From a checkpoint of a small transformer trained on Wikipedia.
Size: 16 layers, width 256, 2 heads of 128, MLP 1024 tanh GELU, vocabulary 8192, 17.1M parameters.
Training: 479M tokens, 7309 steps.
Each number is 50 + 12 x the weight over its row's rms, rounded and kept within 0 to 99. Layers, rows and columns count from 0. The size before them is the row's rms in percent of the matrix's.

# layer 7 attention output (transposed), 256x256, rms 0.0971, rows 96-127, columns 128-191
095:49 80 63 40 41 42 80 68 38 25 53 44 35 48 54 61 58 43 32 51 43 69 37 62 52 38 68 42 47 75 65 53 52 51 57 56 28 62 46 60 68 40 49 35 44 53 50 40 65 81 57 59 37 47 45 61 51 50 52 30 57 26 46 61
094:50 30 50 67 41 35 44 31 46 53 58 64 37 52 58 48 36 51 42 52 52 46 55 53 35 54 50 41 31 34 49 72 18 63 60 46 55 61 58 54 26 74 44 31 30 57 64 67 29 73 53 52 30 23 58 41 56 28 55 47 34 48 61 46
094:69 54 27 65 38 71 45 31 65 39 58 44 49 58 28 61 57 58 58 64 66 54 54 47 26 55 28 46 41 50 66 71 40 50 52 29 60 52 51 36 56 70 66 68 66 47 49 51 57 42 65 52 42 47 52 52 61 54 55 46 34 29 55 55
094:43 62 64 48 47 59 47 58 51 45 35 30 58 45 59 45 61 45 45 43 60 70 41 40 43 48 47 74 40 76 46 31 56 38 67 54 43 43 67 45 59 44 55 50 49 34 58 60 51 64 52 53 59 43 54 89 38 37 36 52 63 72 45 38
088:68 37 35 38 49 63 54 42 55 47 67 61 66 43 64 70 48 46 61 34 49 37 21 49 37 45 40 57 70 49 41 60 39 44 77 37 49 47 66 55 48 59 57 66 42 47 54 49 33 61 41 43 61 47 41 39 48 67 81 48 67 52 52 57
094:41 47 33 56 76 71 75 46 49 46 48 38 58 39 49 42 34 49 59 63 43 63 35 37 28 66 50 41 46 25 50 55 57 52 31 54 30 56 57 45 58 50 50 67 68 35 63 72 69 47 61 60 53 41 58 59 59 45 48 43 53 37 70 65
094:55 59 58 47 30 53 57 38 41 43 53 21 26 40 28 59 51 34 44 38 26 54 62 37 53 32 57 32 35 74 21 47 70 65 54 50 66 29 58 48 53 68 72 50 57 48 51 52 57 53 46 41 58 52 61 72 12 48 52 49 40 61 53 49
096:58 59 38 58 61 61 68 42 55 46 48 62 64 58 49 68 22 31 44 45 41 57 50 61 37 70 53 48 49 47 31 35 55 66 26 31 50 62 42 65 35 34 47 32 62 35 54 42 49 68 67 45 40 48 47 52 37 51 48 61 58 74 49 51
091:58 43 45 53 37 56 43 32 54 47 39 54 75 59 59 54 56 53 51 49 38 48 28 41 53 32 43 39 43 33 34 45 55 48 45 38 52 40 59 56 48 50 57 50 57 44 38 70 39 42 34 35 47 47 38 57 69 20 46 53 46 39 49 49
086:45 57 61 55 53 43 62 43 43 43 61 74 47 50 70 55 53 39 39 51 43 59 37 63 56 24 47 24 48 59 38 51 52 58 22 63 51 35 42 46 58 56 56 64 58 58 50 33 54 62 40 50 62 46 41 61 50 55 42 49 45 40 61 42
093:58 50 64 61 55 48 51 43 65 51 64 30 25 41 68 68 62 53 48 53 53 58 48 62 54 64 35 37 62 40 49 47 46 51 78 45 60 62 54 49 69 56 38 62 54 27 56 29 66 59 58 76 56 70 45 43 55 58 32 46 57 39 70 58
087:32 47 51 41 57 40 50 60 32 40 44 47 28 45 58 62 44 40 72 58 46 25 61 50 77 70 31 40 51 44 38 28 40 42 64 62 35 56 84 43 55 55 44 57 37 43 57 54 52 64 35 42 55 76 56 54 54 47 60 57 42 65 58 48
094:46 65 52 35 40 57 51 36 56 44 52 55 28 48 52 48 42 31 30 70 48 69 52 34 58 60 57 47 42 36 51 75 46 34 51 46 58 32 42 72 61 45 83 60 50 54 39 64 47 62 40 36 33 48 58 43 39 62 71 52 37 64 53 48
094:54 41 47 70 47 39 37 24 55 50 33 27 59 56 41 68 43 41 60 70 54 25 44 39 63 74 46 72 61 40 57 45 51 52 59 41 43 43 51 56 20 61 85 53 53 53 32 66 50 49 46 52 55 69 62 38 54 55 35 49 58 37 38 53
087:52 67 50 62 40 65 81 40 69 56 50 53 55 61 77 59 41 50 50 55 51 66 52 35 54 39 44 54 46 45 33 57 70 44 50 28 51 44 31 48 57 35 58 57 50 66 62 51 29 66 59 59 50 41 64 39 61 50 62 45 50 72 39 54
096:27 49 56 50 53 28 50 28 71 61 61 58 71 37 65 40 54 70 40 50 59 55 37 56 45 51 42 58 33 56 68 55 70 61 53 51 39 71 61 50 42 54 39 73 55 39 42 61 46 44 53 61 61 38 50 24 60 55 39 55 68 73 67 65
097:48 22 66 41 49 36 33 40 48 53 29 68 43 61 52 52 30 50 76 45 35 58 49 47 59 50 59 63 41 41 50 56 62 36 53 35 61 40 52 72 37 54 39 49 61 50 59 58 69 55 56 43 65 51 47 41 66 52 50 38 22 64 43 56
096:55 25 65 38 39 52 58 61 38 45 56 49 61 53 49 49 64 36 63 34 34 53 63 43 45 33 53 37 50 54 49 47 54 55 38 48 52 56 41 52 52 51 57 38 53 70 55 49 68 42 59 77 43 36 42 39 56 77 74 45 58 51 57 46
095:39 62 40 47 60 40 46 31 39 36 29 57 73 60 42 58 61 53 54 40 56 70 30 57 41 54 42 61 56 35 41 37 52 43 43 30 56 54 53 51 48 50 32 67 46 65 44 56 43 66 44 38 57 72 65 52 67 54 47 37 37 48 43 42
087:40 52 51 36 40 77 45 54 48 45 41 50 73 46 42 37 38 48 60 58 46 49 39 33 50 61 57 48 51 66 33 52 50 61 45 62 54 38 65 53 31 41 48 53 71 36 50 23 55 68 37 44 68 56 34 75 73 40 53 51 46 71 58 47
092:56 53 48 54 67 46 34 46 61 47 50 59 53 35 43 55 42 54 43 73 50 24 35 52 42 33 58 49 50 69 64 58 41 58 49 57 81 59 33 66 68 35 40 27 58 50 56 60 34 34 60 36 43 70 54 37 47 48 41 68 54 25 69 49
092:56 61 32 34 75 47 35 58 53 68 35 61 51 58 55 40 46 63 51 52 32 56 50 62 44 30 54 34 41 38 35 45 15 73 47 74 49 66 38 44 67 48 64 39 48 39 66 87 34 51 60 57 57 47 55 46 53 72 38 40 33 46 33 52
085:54 55 49 39 35 49 68 45 46 27 55 58 56 35 81 58 29 54 51 36 65 40 43 38 60 74 51 52 65 58 69 60 73 33 40 32 68 60 48 44 59 43 57 32 59 47 49 49 49 45 36 51 34 32 27 55 49 66 40 65 57 48 54 44
094:31 55 63 38 37 50 50 51 37 66 49 58 61 44 38 63 46 66 46 34 67 43 62 53 53 66 62 61 29 67 33 28 53 54 63 35 60 47 55 55 44 34 40 57 61 35 41 70 44 81 75 54 47 65 45 54 56 51 36 45 58 48 21 54
092:46 43 56 51 26 43 56 40 47 22 35 35 41 49 64 50 32 31 75 48 60 61 60 41 36 56 46 56 58 48 53 57 45 63 52 47 56 76 56 44 60 51 58 40 57 39 35 37 48 29 50 60 42 52 60 36 48 44 50 33 57 58 35 59
095:52 30 54 39 41 56 46 54 49 67 54 45 66 45 64 33 51 40 42 53 57 42 63 33 59 58 30 64 63 60 30 38 50 47 54 40 46 38 61 74 51 55 56 66 46 52 58 27 63 58 49 69 65 53 56 43 44 47 42 57 40 64 49 56
097:51 32 53 54 49 45 46 44 30 58 45 50 52 57 74 40 64 49 22 44 43 45 67 30 53 64 40 47 60 28 49 34 45 56 53 47 36 35 54 62 33 44 38 57 60 32 52 62 62 69 63 48 51 62 59 48 41 61 57 44 29 44 59 51
096:45 57 65 55 60 53 59 64 46 29 50 62 59 46 53 27 53 42 62 48 62 59 53 54 58 57 25 56 64 50 34 43 54 57 44 66 47 57 45 43 49 59 75 58 39 43 56 90 50 28 57 51 53 48 39 63 39 37 36 48 55 41 68 60
092:59 47 32 49 67 18 52 50 33 33 52 32 41 47 54 48 40 79 38 58 42 35 77 60 45 44 56 30 48 56 41 55 30 78 32 59 45 69 34 70 60 38 47 47 47 42 52 63 59 55 24 55 54 71 71 53 44 50 63 63 70 18 56 46
101:41 53 28 46 38 55 53 38 49 69 39 56 31 64 53 55 39 61 49 53 56 52 33 58 32 75 44 48 52 58 51 37 47 57 39 44 46 43 57 46 48 61 32 49 33 27 50 51 65 61 66 33 30 40 61 76 32 44 69 72 71 82 38 56
095:59 62 40 55 53 57 48 54 53 52 69 51 61 46 54 56 52 39 77 34 51 58 64 51 44 51 57 26 71 46 73 42 31 23 67 53 30 74 58 54 57 65 42 66 42 47 63 51 36 40 30 56 52 52 42 53 41 60 32 38 49 60 62 71
101:80 61 54 26 52 54 45 29 37 60 57 67 68 38 54 61 41 52 40 40 30 51 71 47 65 43 37 38 37 34 30 63 37 47 51 43 63 40 59 28 42 57 61 50 59 36 42 51 48 50 23 45 39 62 54 35 39 51 40 65 69 57 18 40
# layer 7 attention value, 256x256, rms 0.117, rows 97-127, columns 128-191
097:43 73 45 53 58 59 61 55 67 41 47 46 53 33 43 55 48 52 67 54 53 56 62 46 74 59 62 44 43 51 37 27 56 49 38 48 22 39 51 43 55 48 62 64 72 42 25 51 67 40 58 45 69 72 28 55 41 66 41 54 60 45 51 51
095:46 62 67 54 53 47 42 74 25 66 68 39 50 54 78 27 38 39 58 46 55 35 48 59 59 40 57 45 77 48 44 55 58 50 27 64 34 46 51 37 52 46 65 49 54 59 59 32 12 47 30 32 51 54 50 39 55 45 56 23 52 46 32 49
098:48 44 53 64 57 54 43 51 51 61 45 57 37 71 60 75 42 41 61 76 58 22 51 70 58 46 46 38 49 51 42 57 45 50 49 48 52 38 56 51 47 68 53 59 36 48 26 55 50 36 59 41 39 33 51 56 52 63 60 61 34 53 59 38
093:51 57 71 64 45 40 32 39 48 68 49 44 52 51 31 43 45 64 47 62 36 83 61 44 54 56 52 31 41 56 31 50 49 51 22 62 55 63 45 51 49 60 42 45 49 63 47 40 33 43 47 57 50 45 43 57 49 46 38 52 61 38 41 42
100:52 34 59 41 32 49 38 54 19 43 65 52 51 75 61 64 77 57 36 39 51 39 36 61 59 43 40 43 55 60 62 34 27 51 66 42 40 34 48 43 39 52 58 61 36 47 49 48 48 55 36 50 51 37 44 57 66 39 58 31 26 60 54 51
097:14 57 63 32 60 46 38 72 43 38 43 61 82 70 57 61 42 50 39 51 49 65 40 55 36 66 48 69 42 50 44 61 48 52 52 23 52 60 54 55 45 35 34 33 40 41 57 61 61 51 48 76 34 48 51 38 63 45 57 41 57 50 56 36
098:25 61 43 36 38 40 43 44 73 72 61 26 47 43 51 38 61 75 50 41 41 57 33 52 76 47 48 39 42 50 61 37 43 29 87 62 59 47 50 32 34 45 64 68 60 78 32 58 50 47 33 44 54 59 48 54 54 43 36 64 59 57 46 61
095:45 61 61 44 50 58 50 60 41 50 35 42 56 53 18 53 44 34 54 59 57 61 37 43 51 50 43 65 55 46 51 56 33 66 66 68 46 53 48 43 47 75 42 40 62 59 50 26 59 71 26 59 41 67 45 35 32 63 35 33 55 41 34 37
092:40 62 43 46 67 59 48 37 53 53 44 39 43 52 49 39 52 62 61 43 37 37 54 57 39 60 63 64 46 53 60 58 42 32 68 52 55 56 38 56 45 45 69 48 43 40 54 55 48 32 60 42 46 39 55 40 43 32 58 61 47 73 69 55
096:57 57 46 66 48 51 53 46 62 58 39 34 54 49 53 33 30 35 47 45 47 50 44 25 35 41 41 82 55 69 36 44 55 73 30 56 37 40 55 57 45 46 71 49 34 40 73 79 43 30 44 34 52 43 59 30 53 35 55 50 47 46 47 57
090:47 42 66 67 40 37 54 56 57 49 47 47 58 64 62 48 49 55 33 37 40 66 53 41 46 40 46 50 38 83 64 40 59 45 27 43 45 66 34 62 35 85 80 25 47 45 55 49 68 63 54 45 53 35 30 39 57 66 39 36 69 26 58 52
091:55 61 65 44 69 39 44 61 38 49 56 35 77 48 59 39 33 60 60 34 46 74 52 51 59 53 55 38 56 43 46 32 48 69 59 48 45 46 43 30 47 50 36 65 60 43 41 26 42 55 64 61 51 47 58 52 55 52 51 41 66 63 51 48
092:51 69 57 62 45 52 66 73 54 47 60 51 32 44 65 34 46 63 52 55 64 57 55 52 46 51 32 41 53 56 48 31 53 67 48 67 38 62 44 57 56 54 30 40 47 52 55 49 58 67 30 40 43 41 26 40 41 54 61 35 44 49 43 57
089:61 35 52 61 62 52 48 59 27 57 61 73 29 29 26 37 47 47 32 48 50 34 54 49 47 39 46 44 48 37 50 41 34 47 68 86 57 47 60 59 39 48 45 60 72 43 32 68 48 43 32 49 55 46 50 53 46 69 29 66 48 34 55 52
101:59 43 40 59 55 54 50 56 34 36 44 47 48 50 46 55 37 37 55 40 47 36 71 54 46 44 50 52 60 45 37 58 49 45 48 51 67 45 50 37 35 55 47 34 23 54 46 42 43 50 53 49 59 60 64 55 44 50 64 46 48 44 48 40
098:26 62 44 61 57 70 55 58 38 70 42 55 47 40 40 42 82 52 33 35 83 33 50 64 51 61 49 32 47 54 60 65 37 56 48 29 49 64 37 38 47 25 68 46 41 49 52 72 28 43 59 45 59 66 46 69 42 40 55 80 71 54 52 47
099:56 53 24 63 48 46 43 45 39 55 34 64 45 34 47 58 63 62 32 53 47 32 34 56 34 78 48 52 51 50 49 57 74 38 58 48 52 40 48 44 70 66 45 46 57 34 77 73 69 41 46 41 67 56 62 47 33 48 35 58 52 53 46 70
097:91 42 32 47 37 47 52 48 47 64 54 39 36 48 60 43 55 40 43 57 50 38 72 32 56 34 47 55 46 55 58 40 40 52 57 74 56 40 43 66 47 46 47 45 79 50 57 51 51 51 46 50 53 71 47 42 51 55 49 53 54 60 34 48
094:39 61 26 60 43 18 58 41 26 52 66 58 37 54 65 55 29 64 42 46 62 53 56 58 47 56 54 45 60 29 50 55 28 34 55 32 62 63 44 80 55 46 46 57 49 56 67 53 31 57 55 51 31 47 48 46 31 60 57 39 40 17 37 56
095:35 59 40 55 45 50 64 34 29 46 42 50 70 55 47 41 80 56 50 52 24 60 59 49 44 61 72 51 48 51 36 54 62 47 46 42 30 56 92 43 60 49 46 63 60 39 65 44 56 50 41 62 47 24 40 31 59 45 74 35 52 45 39 30
093:71 36 63 50 42 55 76 30 50 45 42 50 64 26 60 53 52 58 36 32 64 50 49 45 51 55 72 54 56 52 41 44 67 43 38 57 47 30 53 39 38 41 41 69 39 60 40 48 76 49 50 51 49 37 34 44 52 37 48 49 57 67 33 68
090:40 54 66 59 52 51 54 52 54 45 46 44 53 72 32 45 66 54 47 69 53 43 59 45 54 49 58 37 32 51 41 43 50 60 44 59 41 32 31 53 51 49 47 42 33 68 47 66 65 47 59 36 37 75 71 39 53 29 63 64 75 24 65 46
098:52 53 48 38 54 22 42 48 43 50 39 56 28 56 59 45 60 54 53 44 59 56 34 48 40 23 57 63 49 32 42 71 49 13 54 51 52 39 36 44 37 49 49 53 40 49 64 62 69 49 68 42 61 49 46 54 42 63 84 60 69 66 56 40
095:52 57 42 46 69 64 58 49 56 41 54 58 68 50 39 58 59 48 36 54 41 49 43 56 55 70 46 46 50 62 48 51 61 41 59 59 54 40 49 42 58 62 46 39 41 46 60 54 69 58 41 54 65 58 52 37 55 63 47 47 48 25 65 66
100:52 49 60 75 50 47 46 66 53 50 37 27 63 45 61 54 44 39 29 35 50 60 44 55 50 50 37 46 43 25 59 49 72 46 34 61 46 60 62 36 56 38 46 56 42 61 45 39 41 44 52 37 19 64 57 65 42 46 49 49 26 31 42 50
096:42 73 40 60 62 42 63 65 49 45 24 39 52 63 19 44 48 49 48 64 56 64 26 61 41 48 41 57 54 58 38 43 57 61 62 42 50 51 56 48 48 46 57 40 46 75 61 30 67 50 64 29 50 31 44 50 59 49 48 51 77 42 16 68
093:74 42 35 37 55 70 37 20 34 56 53 42 72 65 58 68 52 73 47 52 49 53 48 49 40 33 71 49 60 52 46 65 49 42 45 50 49 24 52 46 47 71 34 41 49 43 49 38 71 50 50 50 52 22 68 38 45 58 47 46 61 58 23 43
097:55 43 60 38 44 80 56 48 63 58 47 43 72 67 37 50 54 33 56 62 55 61 34 39 48 82 51 63 53 66 56 36 56 51 34 29 28 34 59 48 35 52 48 38 49 44 71 44 42 50 55 51 32 33 23 36 42 67 25 44 54 54 48 53
098:41 32 66 57 79 39 54 67 54 44 74 42 39 50 63 49 55 54 74 37 46 34 32 29 55 32 54 55 38 28 38 40 52 35 61 53 36 63 56 66 39 43 74 49 34 78 29 55 47 51 50 47 69 48 39 54 61 41 40 50 17 42 66 41
094:53 55 68 59 54 48 63 38 55 48 41 52 33 59 51 57 39 74 48 53 60 56 50 64 76 64 45 68 41 58 29 49 71 52 43 49 47 38 49 56 49 23 63 52 54 58 53 45 58 52 72 52 71 31 49 41 63 15 71 41 34 54 47 52
101:44 46 63 55 48 59 68 67 68 44 67 54 40 48 35 43 56 35 53 59 66 59 45 44 39 42 69 42 60 52 54 49 49 76 54 55 56 64 32 33 25 33 31 40 58 51 37 35 28 49 56 54 51 32 43 60 40 76 70 48 54 53 67 60
# layer 7 attention query, 256x256, rms 0.0906, rows 128-150, columns 128-191
101:39 57 60 32 49 48 67 71 62 63 33 27 52 47 46 58 59 60 53 41 48 54 41 29 52 59 52 57 53 65 74 60 58 41 66 74 71 58 47 60 73 28 52 37 67 57 57 43 22 54 40 34 61 64 52 49 70 73 53 57 65 35 55 48
098:40 61 68 64 58 43 72 52 58 53 58 54 50 37 60 48 54 46 32 36 37 48 20 67 60 42 63 64 50 52 55 74 46 47 54 63 28 32 53 49 51 60 42 64 50 69 50 43 54 56 37 65 53 42 38 56 41 54 35 70 52 58 56 45
094:55 41 53 60 50 40 57 51 47 47 45 39 52 66 35 73 43 40 60 43 37 36 54 40 46 36 61 58 44 43 35 40 51 49 61 50 73 45 55 58 53 72 52 50 64 61 68 44 65 60 33 41 53 56 56 49 63 28 48 63 38 37 40 32
096:36 46 54 42 59 42 36 43 46 49 41 25 42 36 56 53 57 56 33 57 79 47 51 50 61 40 52 65 40 43 39 85 74 74 71 57 50 59 35 48 53 49 49 51 57 38 46 49 39 59 53 58 62 54 49 39 23 54 50 43 61 35 58 56
099:46 59 43 38 39 51 43 30 39 68 46 54 61 64 40 49 44 52 53 49 53 63 66 44 80 77 59 58 28 53 38 43 37 53 50 45 62 48 59 45 52 42 38 39 57 55 57 52 60 46 44 32 62 49 41 34 56 34 49 45 54 48 28 54
106:44 71 58 24 60 54 46 58 47 52 26 62 54 57 58 75 44 64 49 36 57 50 47 43 39 58 59 16 50 69 65 48 43 30 63 39 39 30 55 46 50 36 37 64 65 33 34 52 55 72 47 62 39 35 38 51 47 41 36 56 49 50 36 49
105:38 58 46 58 67 45 56 42 59 39 52 45 58 43 70 48 26 40 52 31 56 53 32 42 47 54 34 56 32 53 39 52 25 42 53 42 27 54 56 59 38 85 57 58 44 62 50 42 51 72 36 55 41 36 54 36 73 39 46 51 45 64 61 83
093:47 59 59 66 43 50 61 50 50 66 36 60 53 58 53 54 33 48 56 55 41 55 56 52 42 63 31 72 60 47 39 75 32 55 44 48 52 36 36 52 52 61 61 57 63 45 69 36 39 31 52 56 55 48 36 76 59 63 26 61 41 45 25 80
103:33 56 57 53 70 38 55 52 38 48 62 34 45 36 54 64 59 46 50 39 45 60 66 34 67 62 57 34 40 42 44 57 36 57 43 57 51 38 37 56 57 42 23 61 42 33 34 56 30 67 54 74 28 66 45 40 70 57 51 37 48 33 58 62
102:52 46 48 54 53 41 58 36 33 35 54 44 70 52 51 25 40 63 58 60 46 44 46 51 57 62 47 50 36 39 44 26 34 52 56 44 70 41 43 61 42 42 54 49 51 48 19 26 48 52 43 41 52 50 60 56 56 57 58 54 42 42 46 61
101:60 54 44 46 44 50 37 53 43 56 36 42 66 85 48 54 46 69 43 38 60 51 36 47 70 56 46 57 39 66 52 55 52 37 62 39 59 52 41 58 51 65 55 51 61 60 59 72 46 62 56 44 47 49 56 82 24 54 60 52 47 37 51 54
095:40 56 41 41 42 41 28 46 45 53 37 51 51 61 49 56 42 66 63 52 64 58 63 45 39 70 53 56 53 50 44 29 43 52 43 36 51 41 53 61 59 53 44 43 45 64 65 34 60 62 46 43 45 65 58 34 47 36 24 39 61 62 59 36
091:40 38 56 48 46 45 67 59 33 41 49 57 31 46 66 38 49 70 56 57 66 40 47 49 45 41 46 40 44 50 49 49 58 30 61 40 46 46 62 49 66 32 67 60 46 47 51 49 58 46 56 84 49 46 45 46 43 89 55 42 40 56 56 48
092:56 24 62 42 40 56 67 53 38 54 60 51 39 44 66 44 26 43 39 50 34 42 41 33 57 64 46 46 29 47 43 39 44 52 37 44 48 55 35 51 55 40 38 58 39 41 40 41 51 57 55 59 64 64 54 57 39 48 67 33 52 48 44 24
103:59 60 39 47 58 51 50 55 54 82 23 52 42 51 47 53 44 36 35 46 57 34 63 55 56 54 52 50 39 62 49 39 58 32 42 59 50 49 48 33 59 28 44 43 72 62 43 62 37 59 29 43 78 56 50 45 55 48 51 59 26 59 36 73
095:49 31 62 61 36 29 54 35 37 56 39 51 29 42 41 51 44 55 62 63 55 55 59 63 49 23 72 46 62 68 62 35 79 52 42 37 62 45 42 50 42 47 61 49 60 50 73 52 50 49 44 58 58 47 55 19 62 45 51 46 54 68 44 58
102:61 58 38 54 58 48 45 53 59 38 52 60 61 65 63 43 33 40 71 54 45 61 51 52 38 50 59 50 65 48 74 31 60 58 52 48 47 68 55 45 18 54 46 62 53 52 31 19 58 44 55 54 43 56 38 61 57 65 64 75 63 70 55 47
104:60 57 57 67 70 40 38 61 46 39 60 58 44 42 36 54 42 73 36 50 58 45 48 54 50 60 49 46 61 56 46 60 30 67 35 46 60 40 48 35 37 45 54 62 28 56 46 57 51 46 65 54 41 29 49 56 79 37 49 53 32 60 38 71
095:27 48 53 50 40 44 49 44 67 46 56 43 50 30 35 46 45 62 42 30 65 62 56 42 47 41 52 47 31 49 45 26 41 58 60 52 64 41 61 77 59 43 51 53 38 44 54 54 42 90 46 42 31 62 39 56 49 45 68 41 60 47 56 33
095:53 39 46 57 54 53 68 56 54 48 54 62 69 38 45 65 60 52 42 58 47 47 42 32 51 42 54 44 40 32 49 57 52 28 68 24 42 47 41 46 43 62 47 16 58 57 56 54 52 42 49 44 31 56 57 44 66 33 56 41 35 46 39 58
101:61 47 67 44 36 56 42 49 47 41 62 34 65 40 67 46 46 34 62 70 36 43 45 64 53 31 69 64 59 33 40 61 62 47 47 62 49 56 35 47 53 57 47 57 62 47 67 47 69 63 79 50 53 56 45 64 29 37 61 46 49 42 58 38
100:18 70 64 31 62 59 52 50 64 52 56 48 57 64 60 56 52 39 58 47 43 60 38 40 54 65 58 40 39 62 47 70 47 51 37 49 63 46 33 56 79 36 61 63 36 41 55 56 45 56 45 35 37 37 70 48 29 43 52 36 39 61 28 65
103:52 36 43 47 46 57 81 57 42 38 31 55 45 66 36 55 38 30 68 57 61 48 62 67 48 50 55 51 46 44 44 48 52 49 57 52 23 73 32 66 33 60 58 61 52 36 27 68 56 53 55 60 66 58 53 42 48 49 34 47 39 48 63 35
# layer 7 attention key, 256x256, rms 0.0906, rows 128-150, columns 128-191
097:54 53 37 42 50 56 68 42 59 49 47 33 60 58 54 66 62 37 39 64 34 63 66 40 57 59 52 56 55 80 57 42 69 50 40 69 33 40 37 64 65 37 58 51 52 46 30 48 34 52 70 35 41 52 36 55 51 53 62 61 55 62 48 37
098:46 60 60 41 50 54 71 53 59 36 50 70 57 26 49 58 63 37 41 53 29 50 40 54 39 46 43 55 32 44 65 73 48 60 42 47 37 30 41 45 59 59 54 36 59 46 43 33 29 21 63 53 43 43 48 61 59 50 30 52 63 57 43 25
102:61 47 58 53 50 55 58 65 63 40 54 52 56 61 33 79 42 52 50 49 28 49 36 56 27 57 65 66 46 62 50 38 39 45 39 78 54 58 34 30 33 58 65 30 62 46 46 41 49 39 39 56 47 53 20 56 70 61 44 53 56 49 47 58
095:49 32 28 58 59 55 69 46 33 67 46 39 30 33 59 60 62 45 33 60 41 53 26 48 51 61 47 34 36 58 33 56 42 70 36 54 47 40 46 60 59 61 39 53 74 49 45 42 34 62 60 45 45 39 66 15 33 44 61 38 50 53 44 52
101:63 51 45 31 44 51 36 34 54 53 48 63 41 64 51 51 50 47 47 71 34 42 46 60 65 62 44 32 62 48 24 45 49 53 65 43 53 61 45 21 44 32 59 51 66 46 56 60 68 45 46 55 53 57 45 39 62 54 21 62 46 67 57 50
103:28 53 67 56 77 51 65 59 44 58 29 56 34 47 62 57 47 31 37 26 32 42 44 48 68 55 56 37 40 70 58 42 42 28 55 51 40 37 33 47 52 37 48 43 71 26 56 38 48 62 66 46 59 62 42 44 46 65 49 53 60 59 35 44
100:39 54 61 62 53 31 37 53 56 45 42 46 71 58 65 54 34 41 41 44 60 50 39 46 55 53 36 76 34 76 45 34 50 59 73 50 36 35 72 57 56 62 46 56 49 58 54 50 39 41 44 45 19 44 52 49 53 42 80 62 46 48 49 35
095:52 64 50 35 51 46 46 61 61 59 33 67 42 63 51 58 37 35 41 37 45 58 58 60 56 56 55 53 49 44 46 56 50 38 66 46 52 39 54 55 73 20 51 45 64 50 52 44 52 32 38 69 78 24 47 43 53 61 56 47 63 48 62 73
104:64 59 52 40 57 25 79 37 42 48 54 37 51 52 60 62 46 59 44 71 44 51 45 45 64 38 70 54 39 47 44 43 66 53 31 64 50 33 37 51 66 39 36 51 37 36 56 53 48 59 46 74 47 66 41 47 58 66 40 64 53 32 40 73
094:43 35 32 53 58 45 53 52 48 46 55 40 82 62 41 31 34 52 48 52 48 43 57 58 50 60 37 34 46 62 61 70 51 39 49 49 36 42 24 72 44 33 47 40 54 52 46 29 38 56 48 44 44 58 47 59 25 35 58 46 55 30 32 52
098:44 38 46 36 66 57 42 39 57 51 41 67 67 55 37 56 48 53 48 54 46 49 17 45 54 35 46 80 28 58 48 63 52 49 56 37 57 47 59 52 52 65 39 56 35 49 71 52 45 67 68 43 60 54 55 46 44 42 58 45 32 77 73 39
100:56 41 31 68 56 49 47 78 62 35 22 57 57 26 40 52 60 66 54 45 38 50 50 51 41 39 43 68 58 46 55 33 44 46 39 55 59 41 50 44 68 54 43 58 27 58 56 40 57 73 63 41 34 48 42 43 46 37 34 49 41 57 60 46
094:60 59 69 58 46 64 65 66 59 68 52 50 64 25 63 65 37 58 45 44 30 41 53 60 61 49 64 57 67 61 30 25 50 42 39 61 49 47 40 57 67 47 60 59 63 74 59 38 46 58 69 83 55 46 33 49 35 56 31 51 51 66 71 61
090:53 43 51 56 55 64 68 42 62 52 43 45 41 35 65 40 22 27 39 47 41 65 49 30 41 39 74 44 46 48 50 36 50 29 44 47 57 34 42 11 66 60 45 59 39 61 52 40 42 72 37 56 49 62 70 32 66 48 44 39 34 47 68 36
095:66 35 65 66 42 58 38 63 53 69 40 52 49 58 49 64 68 59 22 41 37 41 78 41 35 44 38 57 79 44 63 58 43 61 52 48 34 42 53 45 68 52 43 45 52 48 45 42 63 34 44 57 49 64 63 62 52 53 65 53 33 44 30 58
094:45 40 44 44 42 48 50 50 27 53 52 58 51 37 61 50 42 50 43 48 51 46 52 64 40 35 60 38 56 63 64 41 68 57 37 35 71 47 52 57 59 40 34 43 50 40 59 47 54 60 28 36 60 27 61 29 52 31 24 42 59 52 55 49
098:45 65 43 39 60 57 58 48 70 62 39 72 42 59 57 41 52 35 71 53 37 74 46 55 43 76 67 46 36 48 47 44 49 62 30 42 54 61 65 68 34 41 32 54 56 62 16 30 68 54 73 40 47 60 40 48 51 36 72 68 70 58 58 39
101:57 39 71 52 66 36 48 52 49 46 61 76 47 41 36 48 42 64 50 41 29 49 53 53 52 37 51 57 48 55 46 69 40 54 63 47 48 54 44 53 54 56 37 54 28 66 46 52 56 39 57 47 32 52 60 69 73 48 55 31 58 69 43 74
093:77 54 63 55 38 43 47 40 67 53 56 34 29 39 45 42 47 44 41 51 56 54 44 47 47 59 41 54 61 57 75 14 52 68 47 58 61 47 39 60 47 87 44 63 38 34 54 50 51 56 47 35 35 52 44 41 45 66 57 46 57 52 49 27
097:59 46 59 52 35 48 62 49 52 57 50 54 63 35 68 67 43 51 59 51 48 70 45 48 64 33 55 46 47 44 47 64 55 41 59 58 28 54 52 41 35 43 33 64 56 48 40 48 33 32 49 54 67 44 56 50 41 43 49 41 61 41 72 44
100:72 46 62 53 31 33 37 50 40 42 52 52 84 54 58 44 28 41 64 68 62 48 58 61 36 31 59 30 62 33 57 48 36 46 53 27 57 37 49 28 39 67 40 60 64 54 53 42 64 34 74 53 56 57 48 46 62 53 48 58 65 59 59 38
099:25 52 62 50 40 85 39 29 46 46 57 61 52 54 36 38 41 51 70 30 62 44 69 39 66 64 60 43 37 31 50 52 51 65 43 44 78 47 48 57 76 62 62 54 49 44 60 56 40 44 65 43 38 60 53 61 49 46 43 42 55 69 65 67
097:58 29 38 52 64 36 43 55 41 29 55 54 66 74 50 64 42 39 78 18 49 38 58 28 57 48 35 13 41 49 60 58 45 63 48 62 35 65 58 52 58 46 42 43 53 27 40 51 69 53 72 61 41 75 63 49 51 47 58 37 58 40 67 47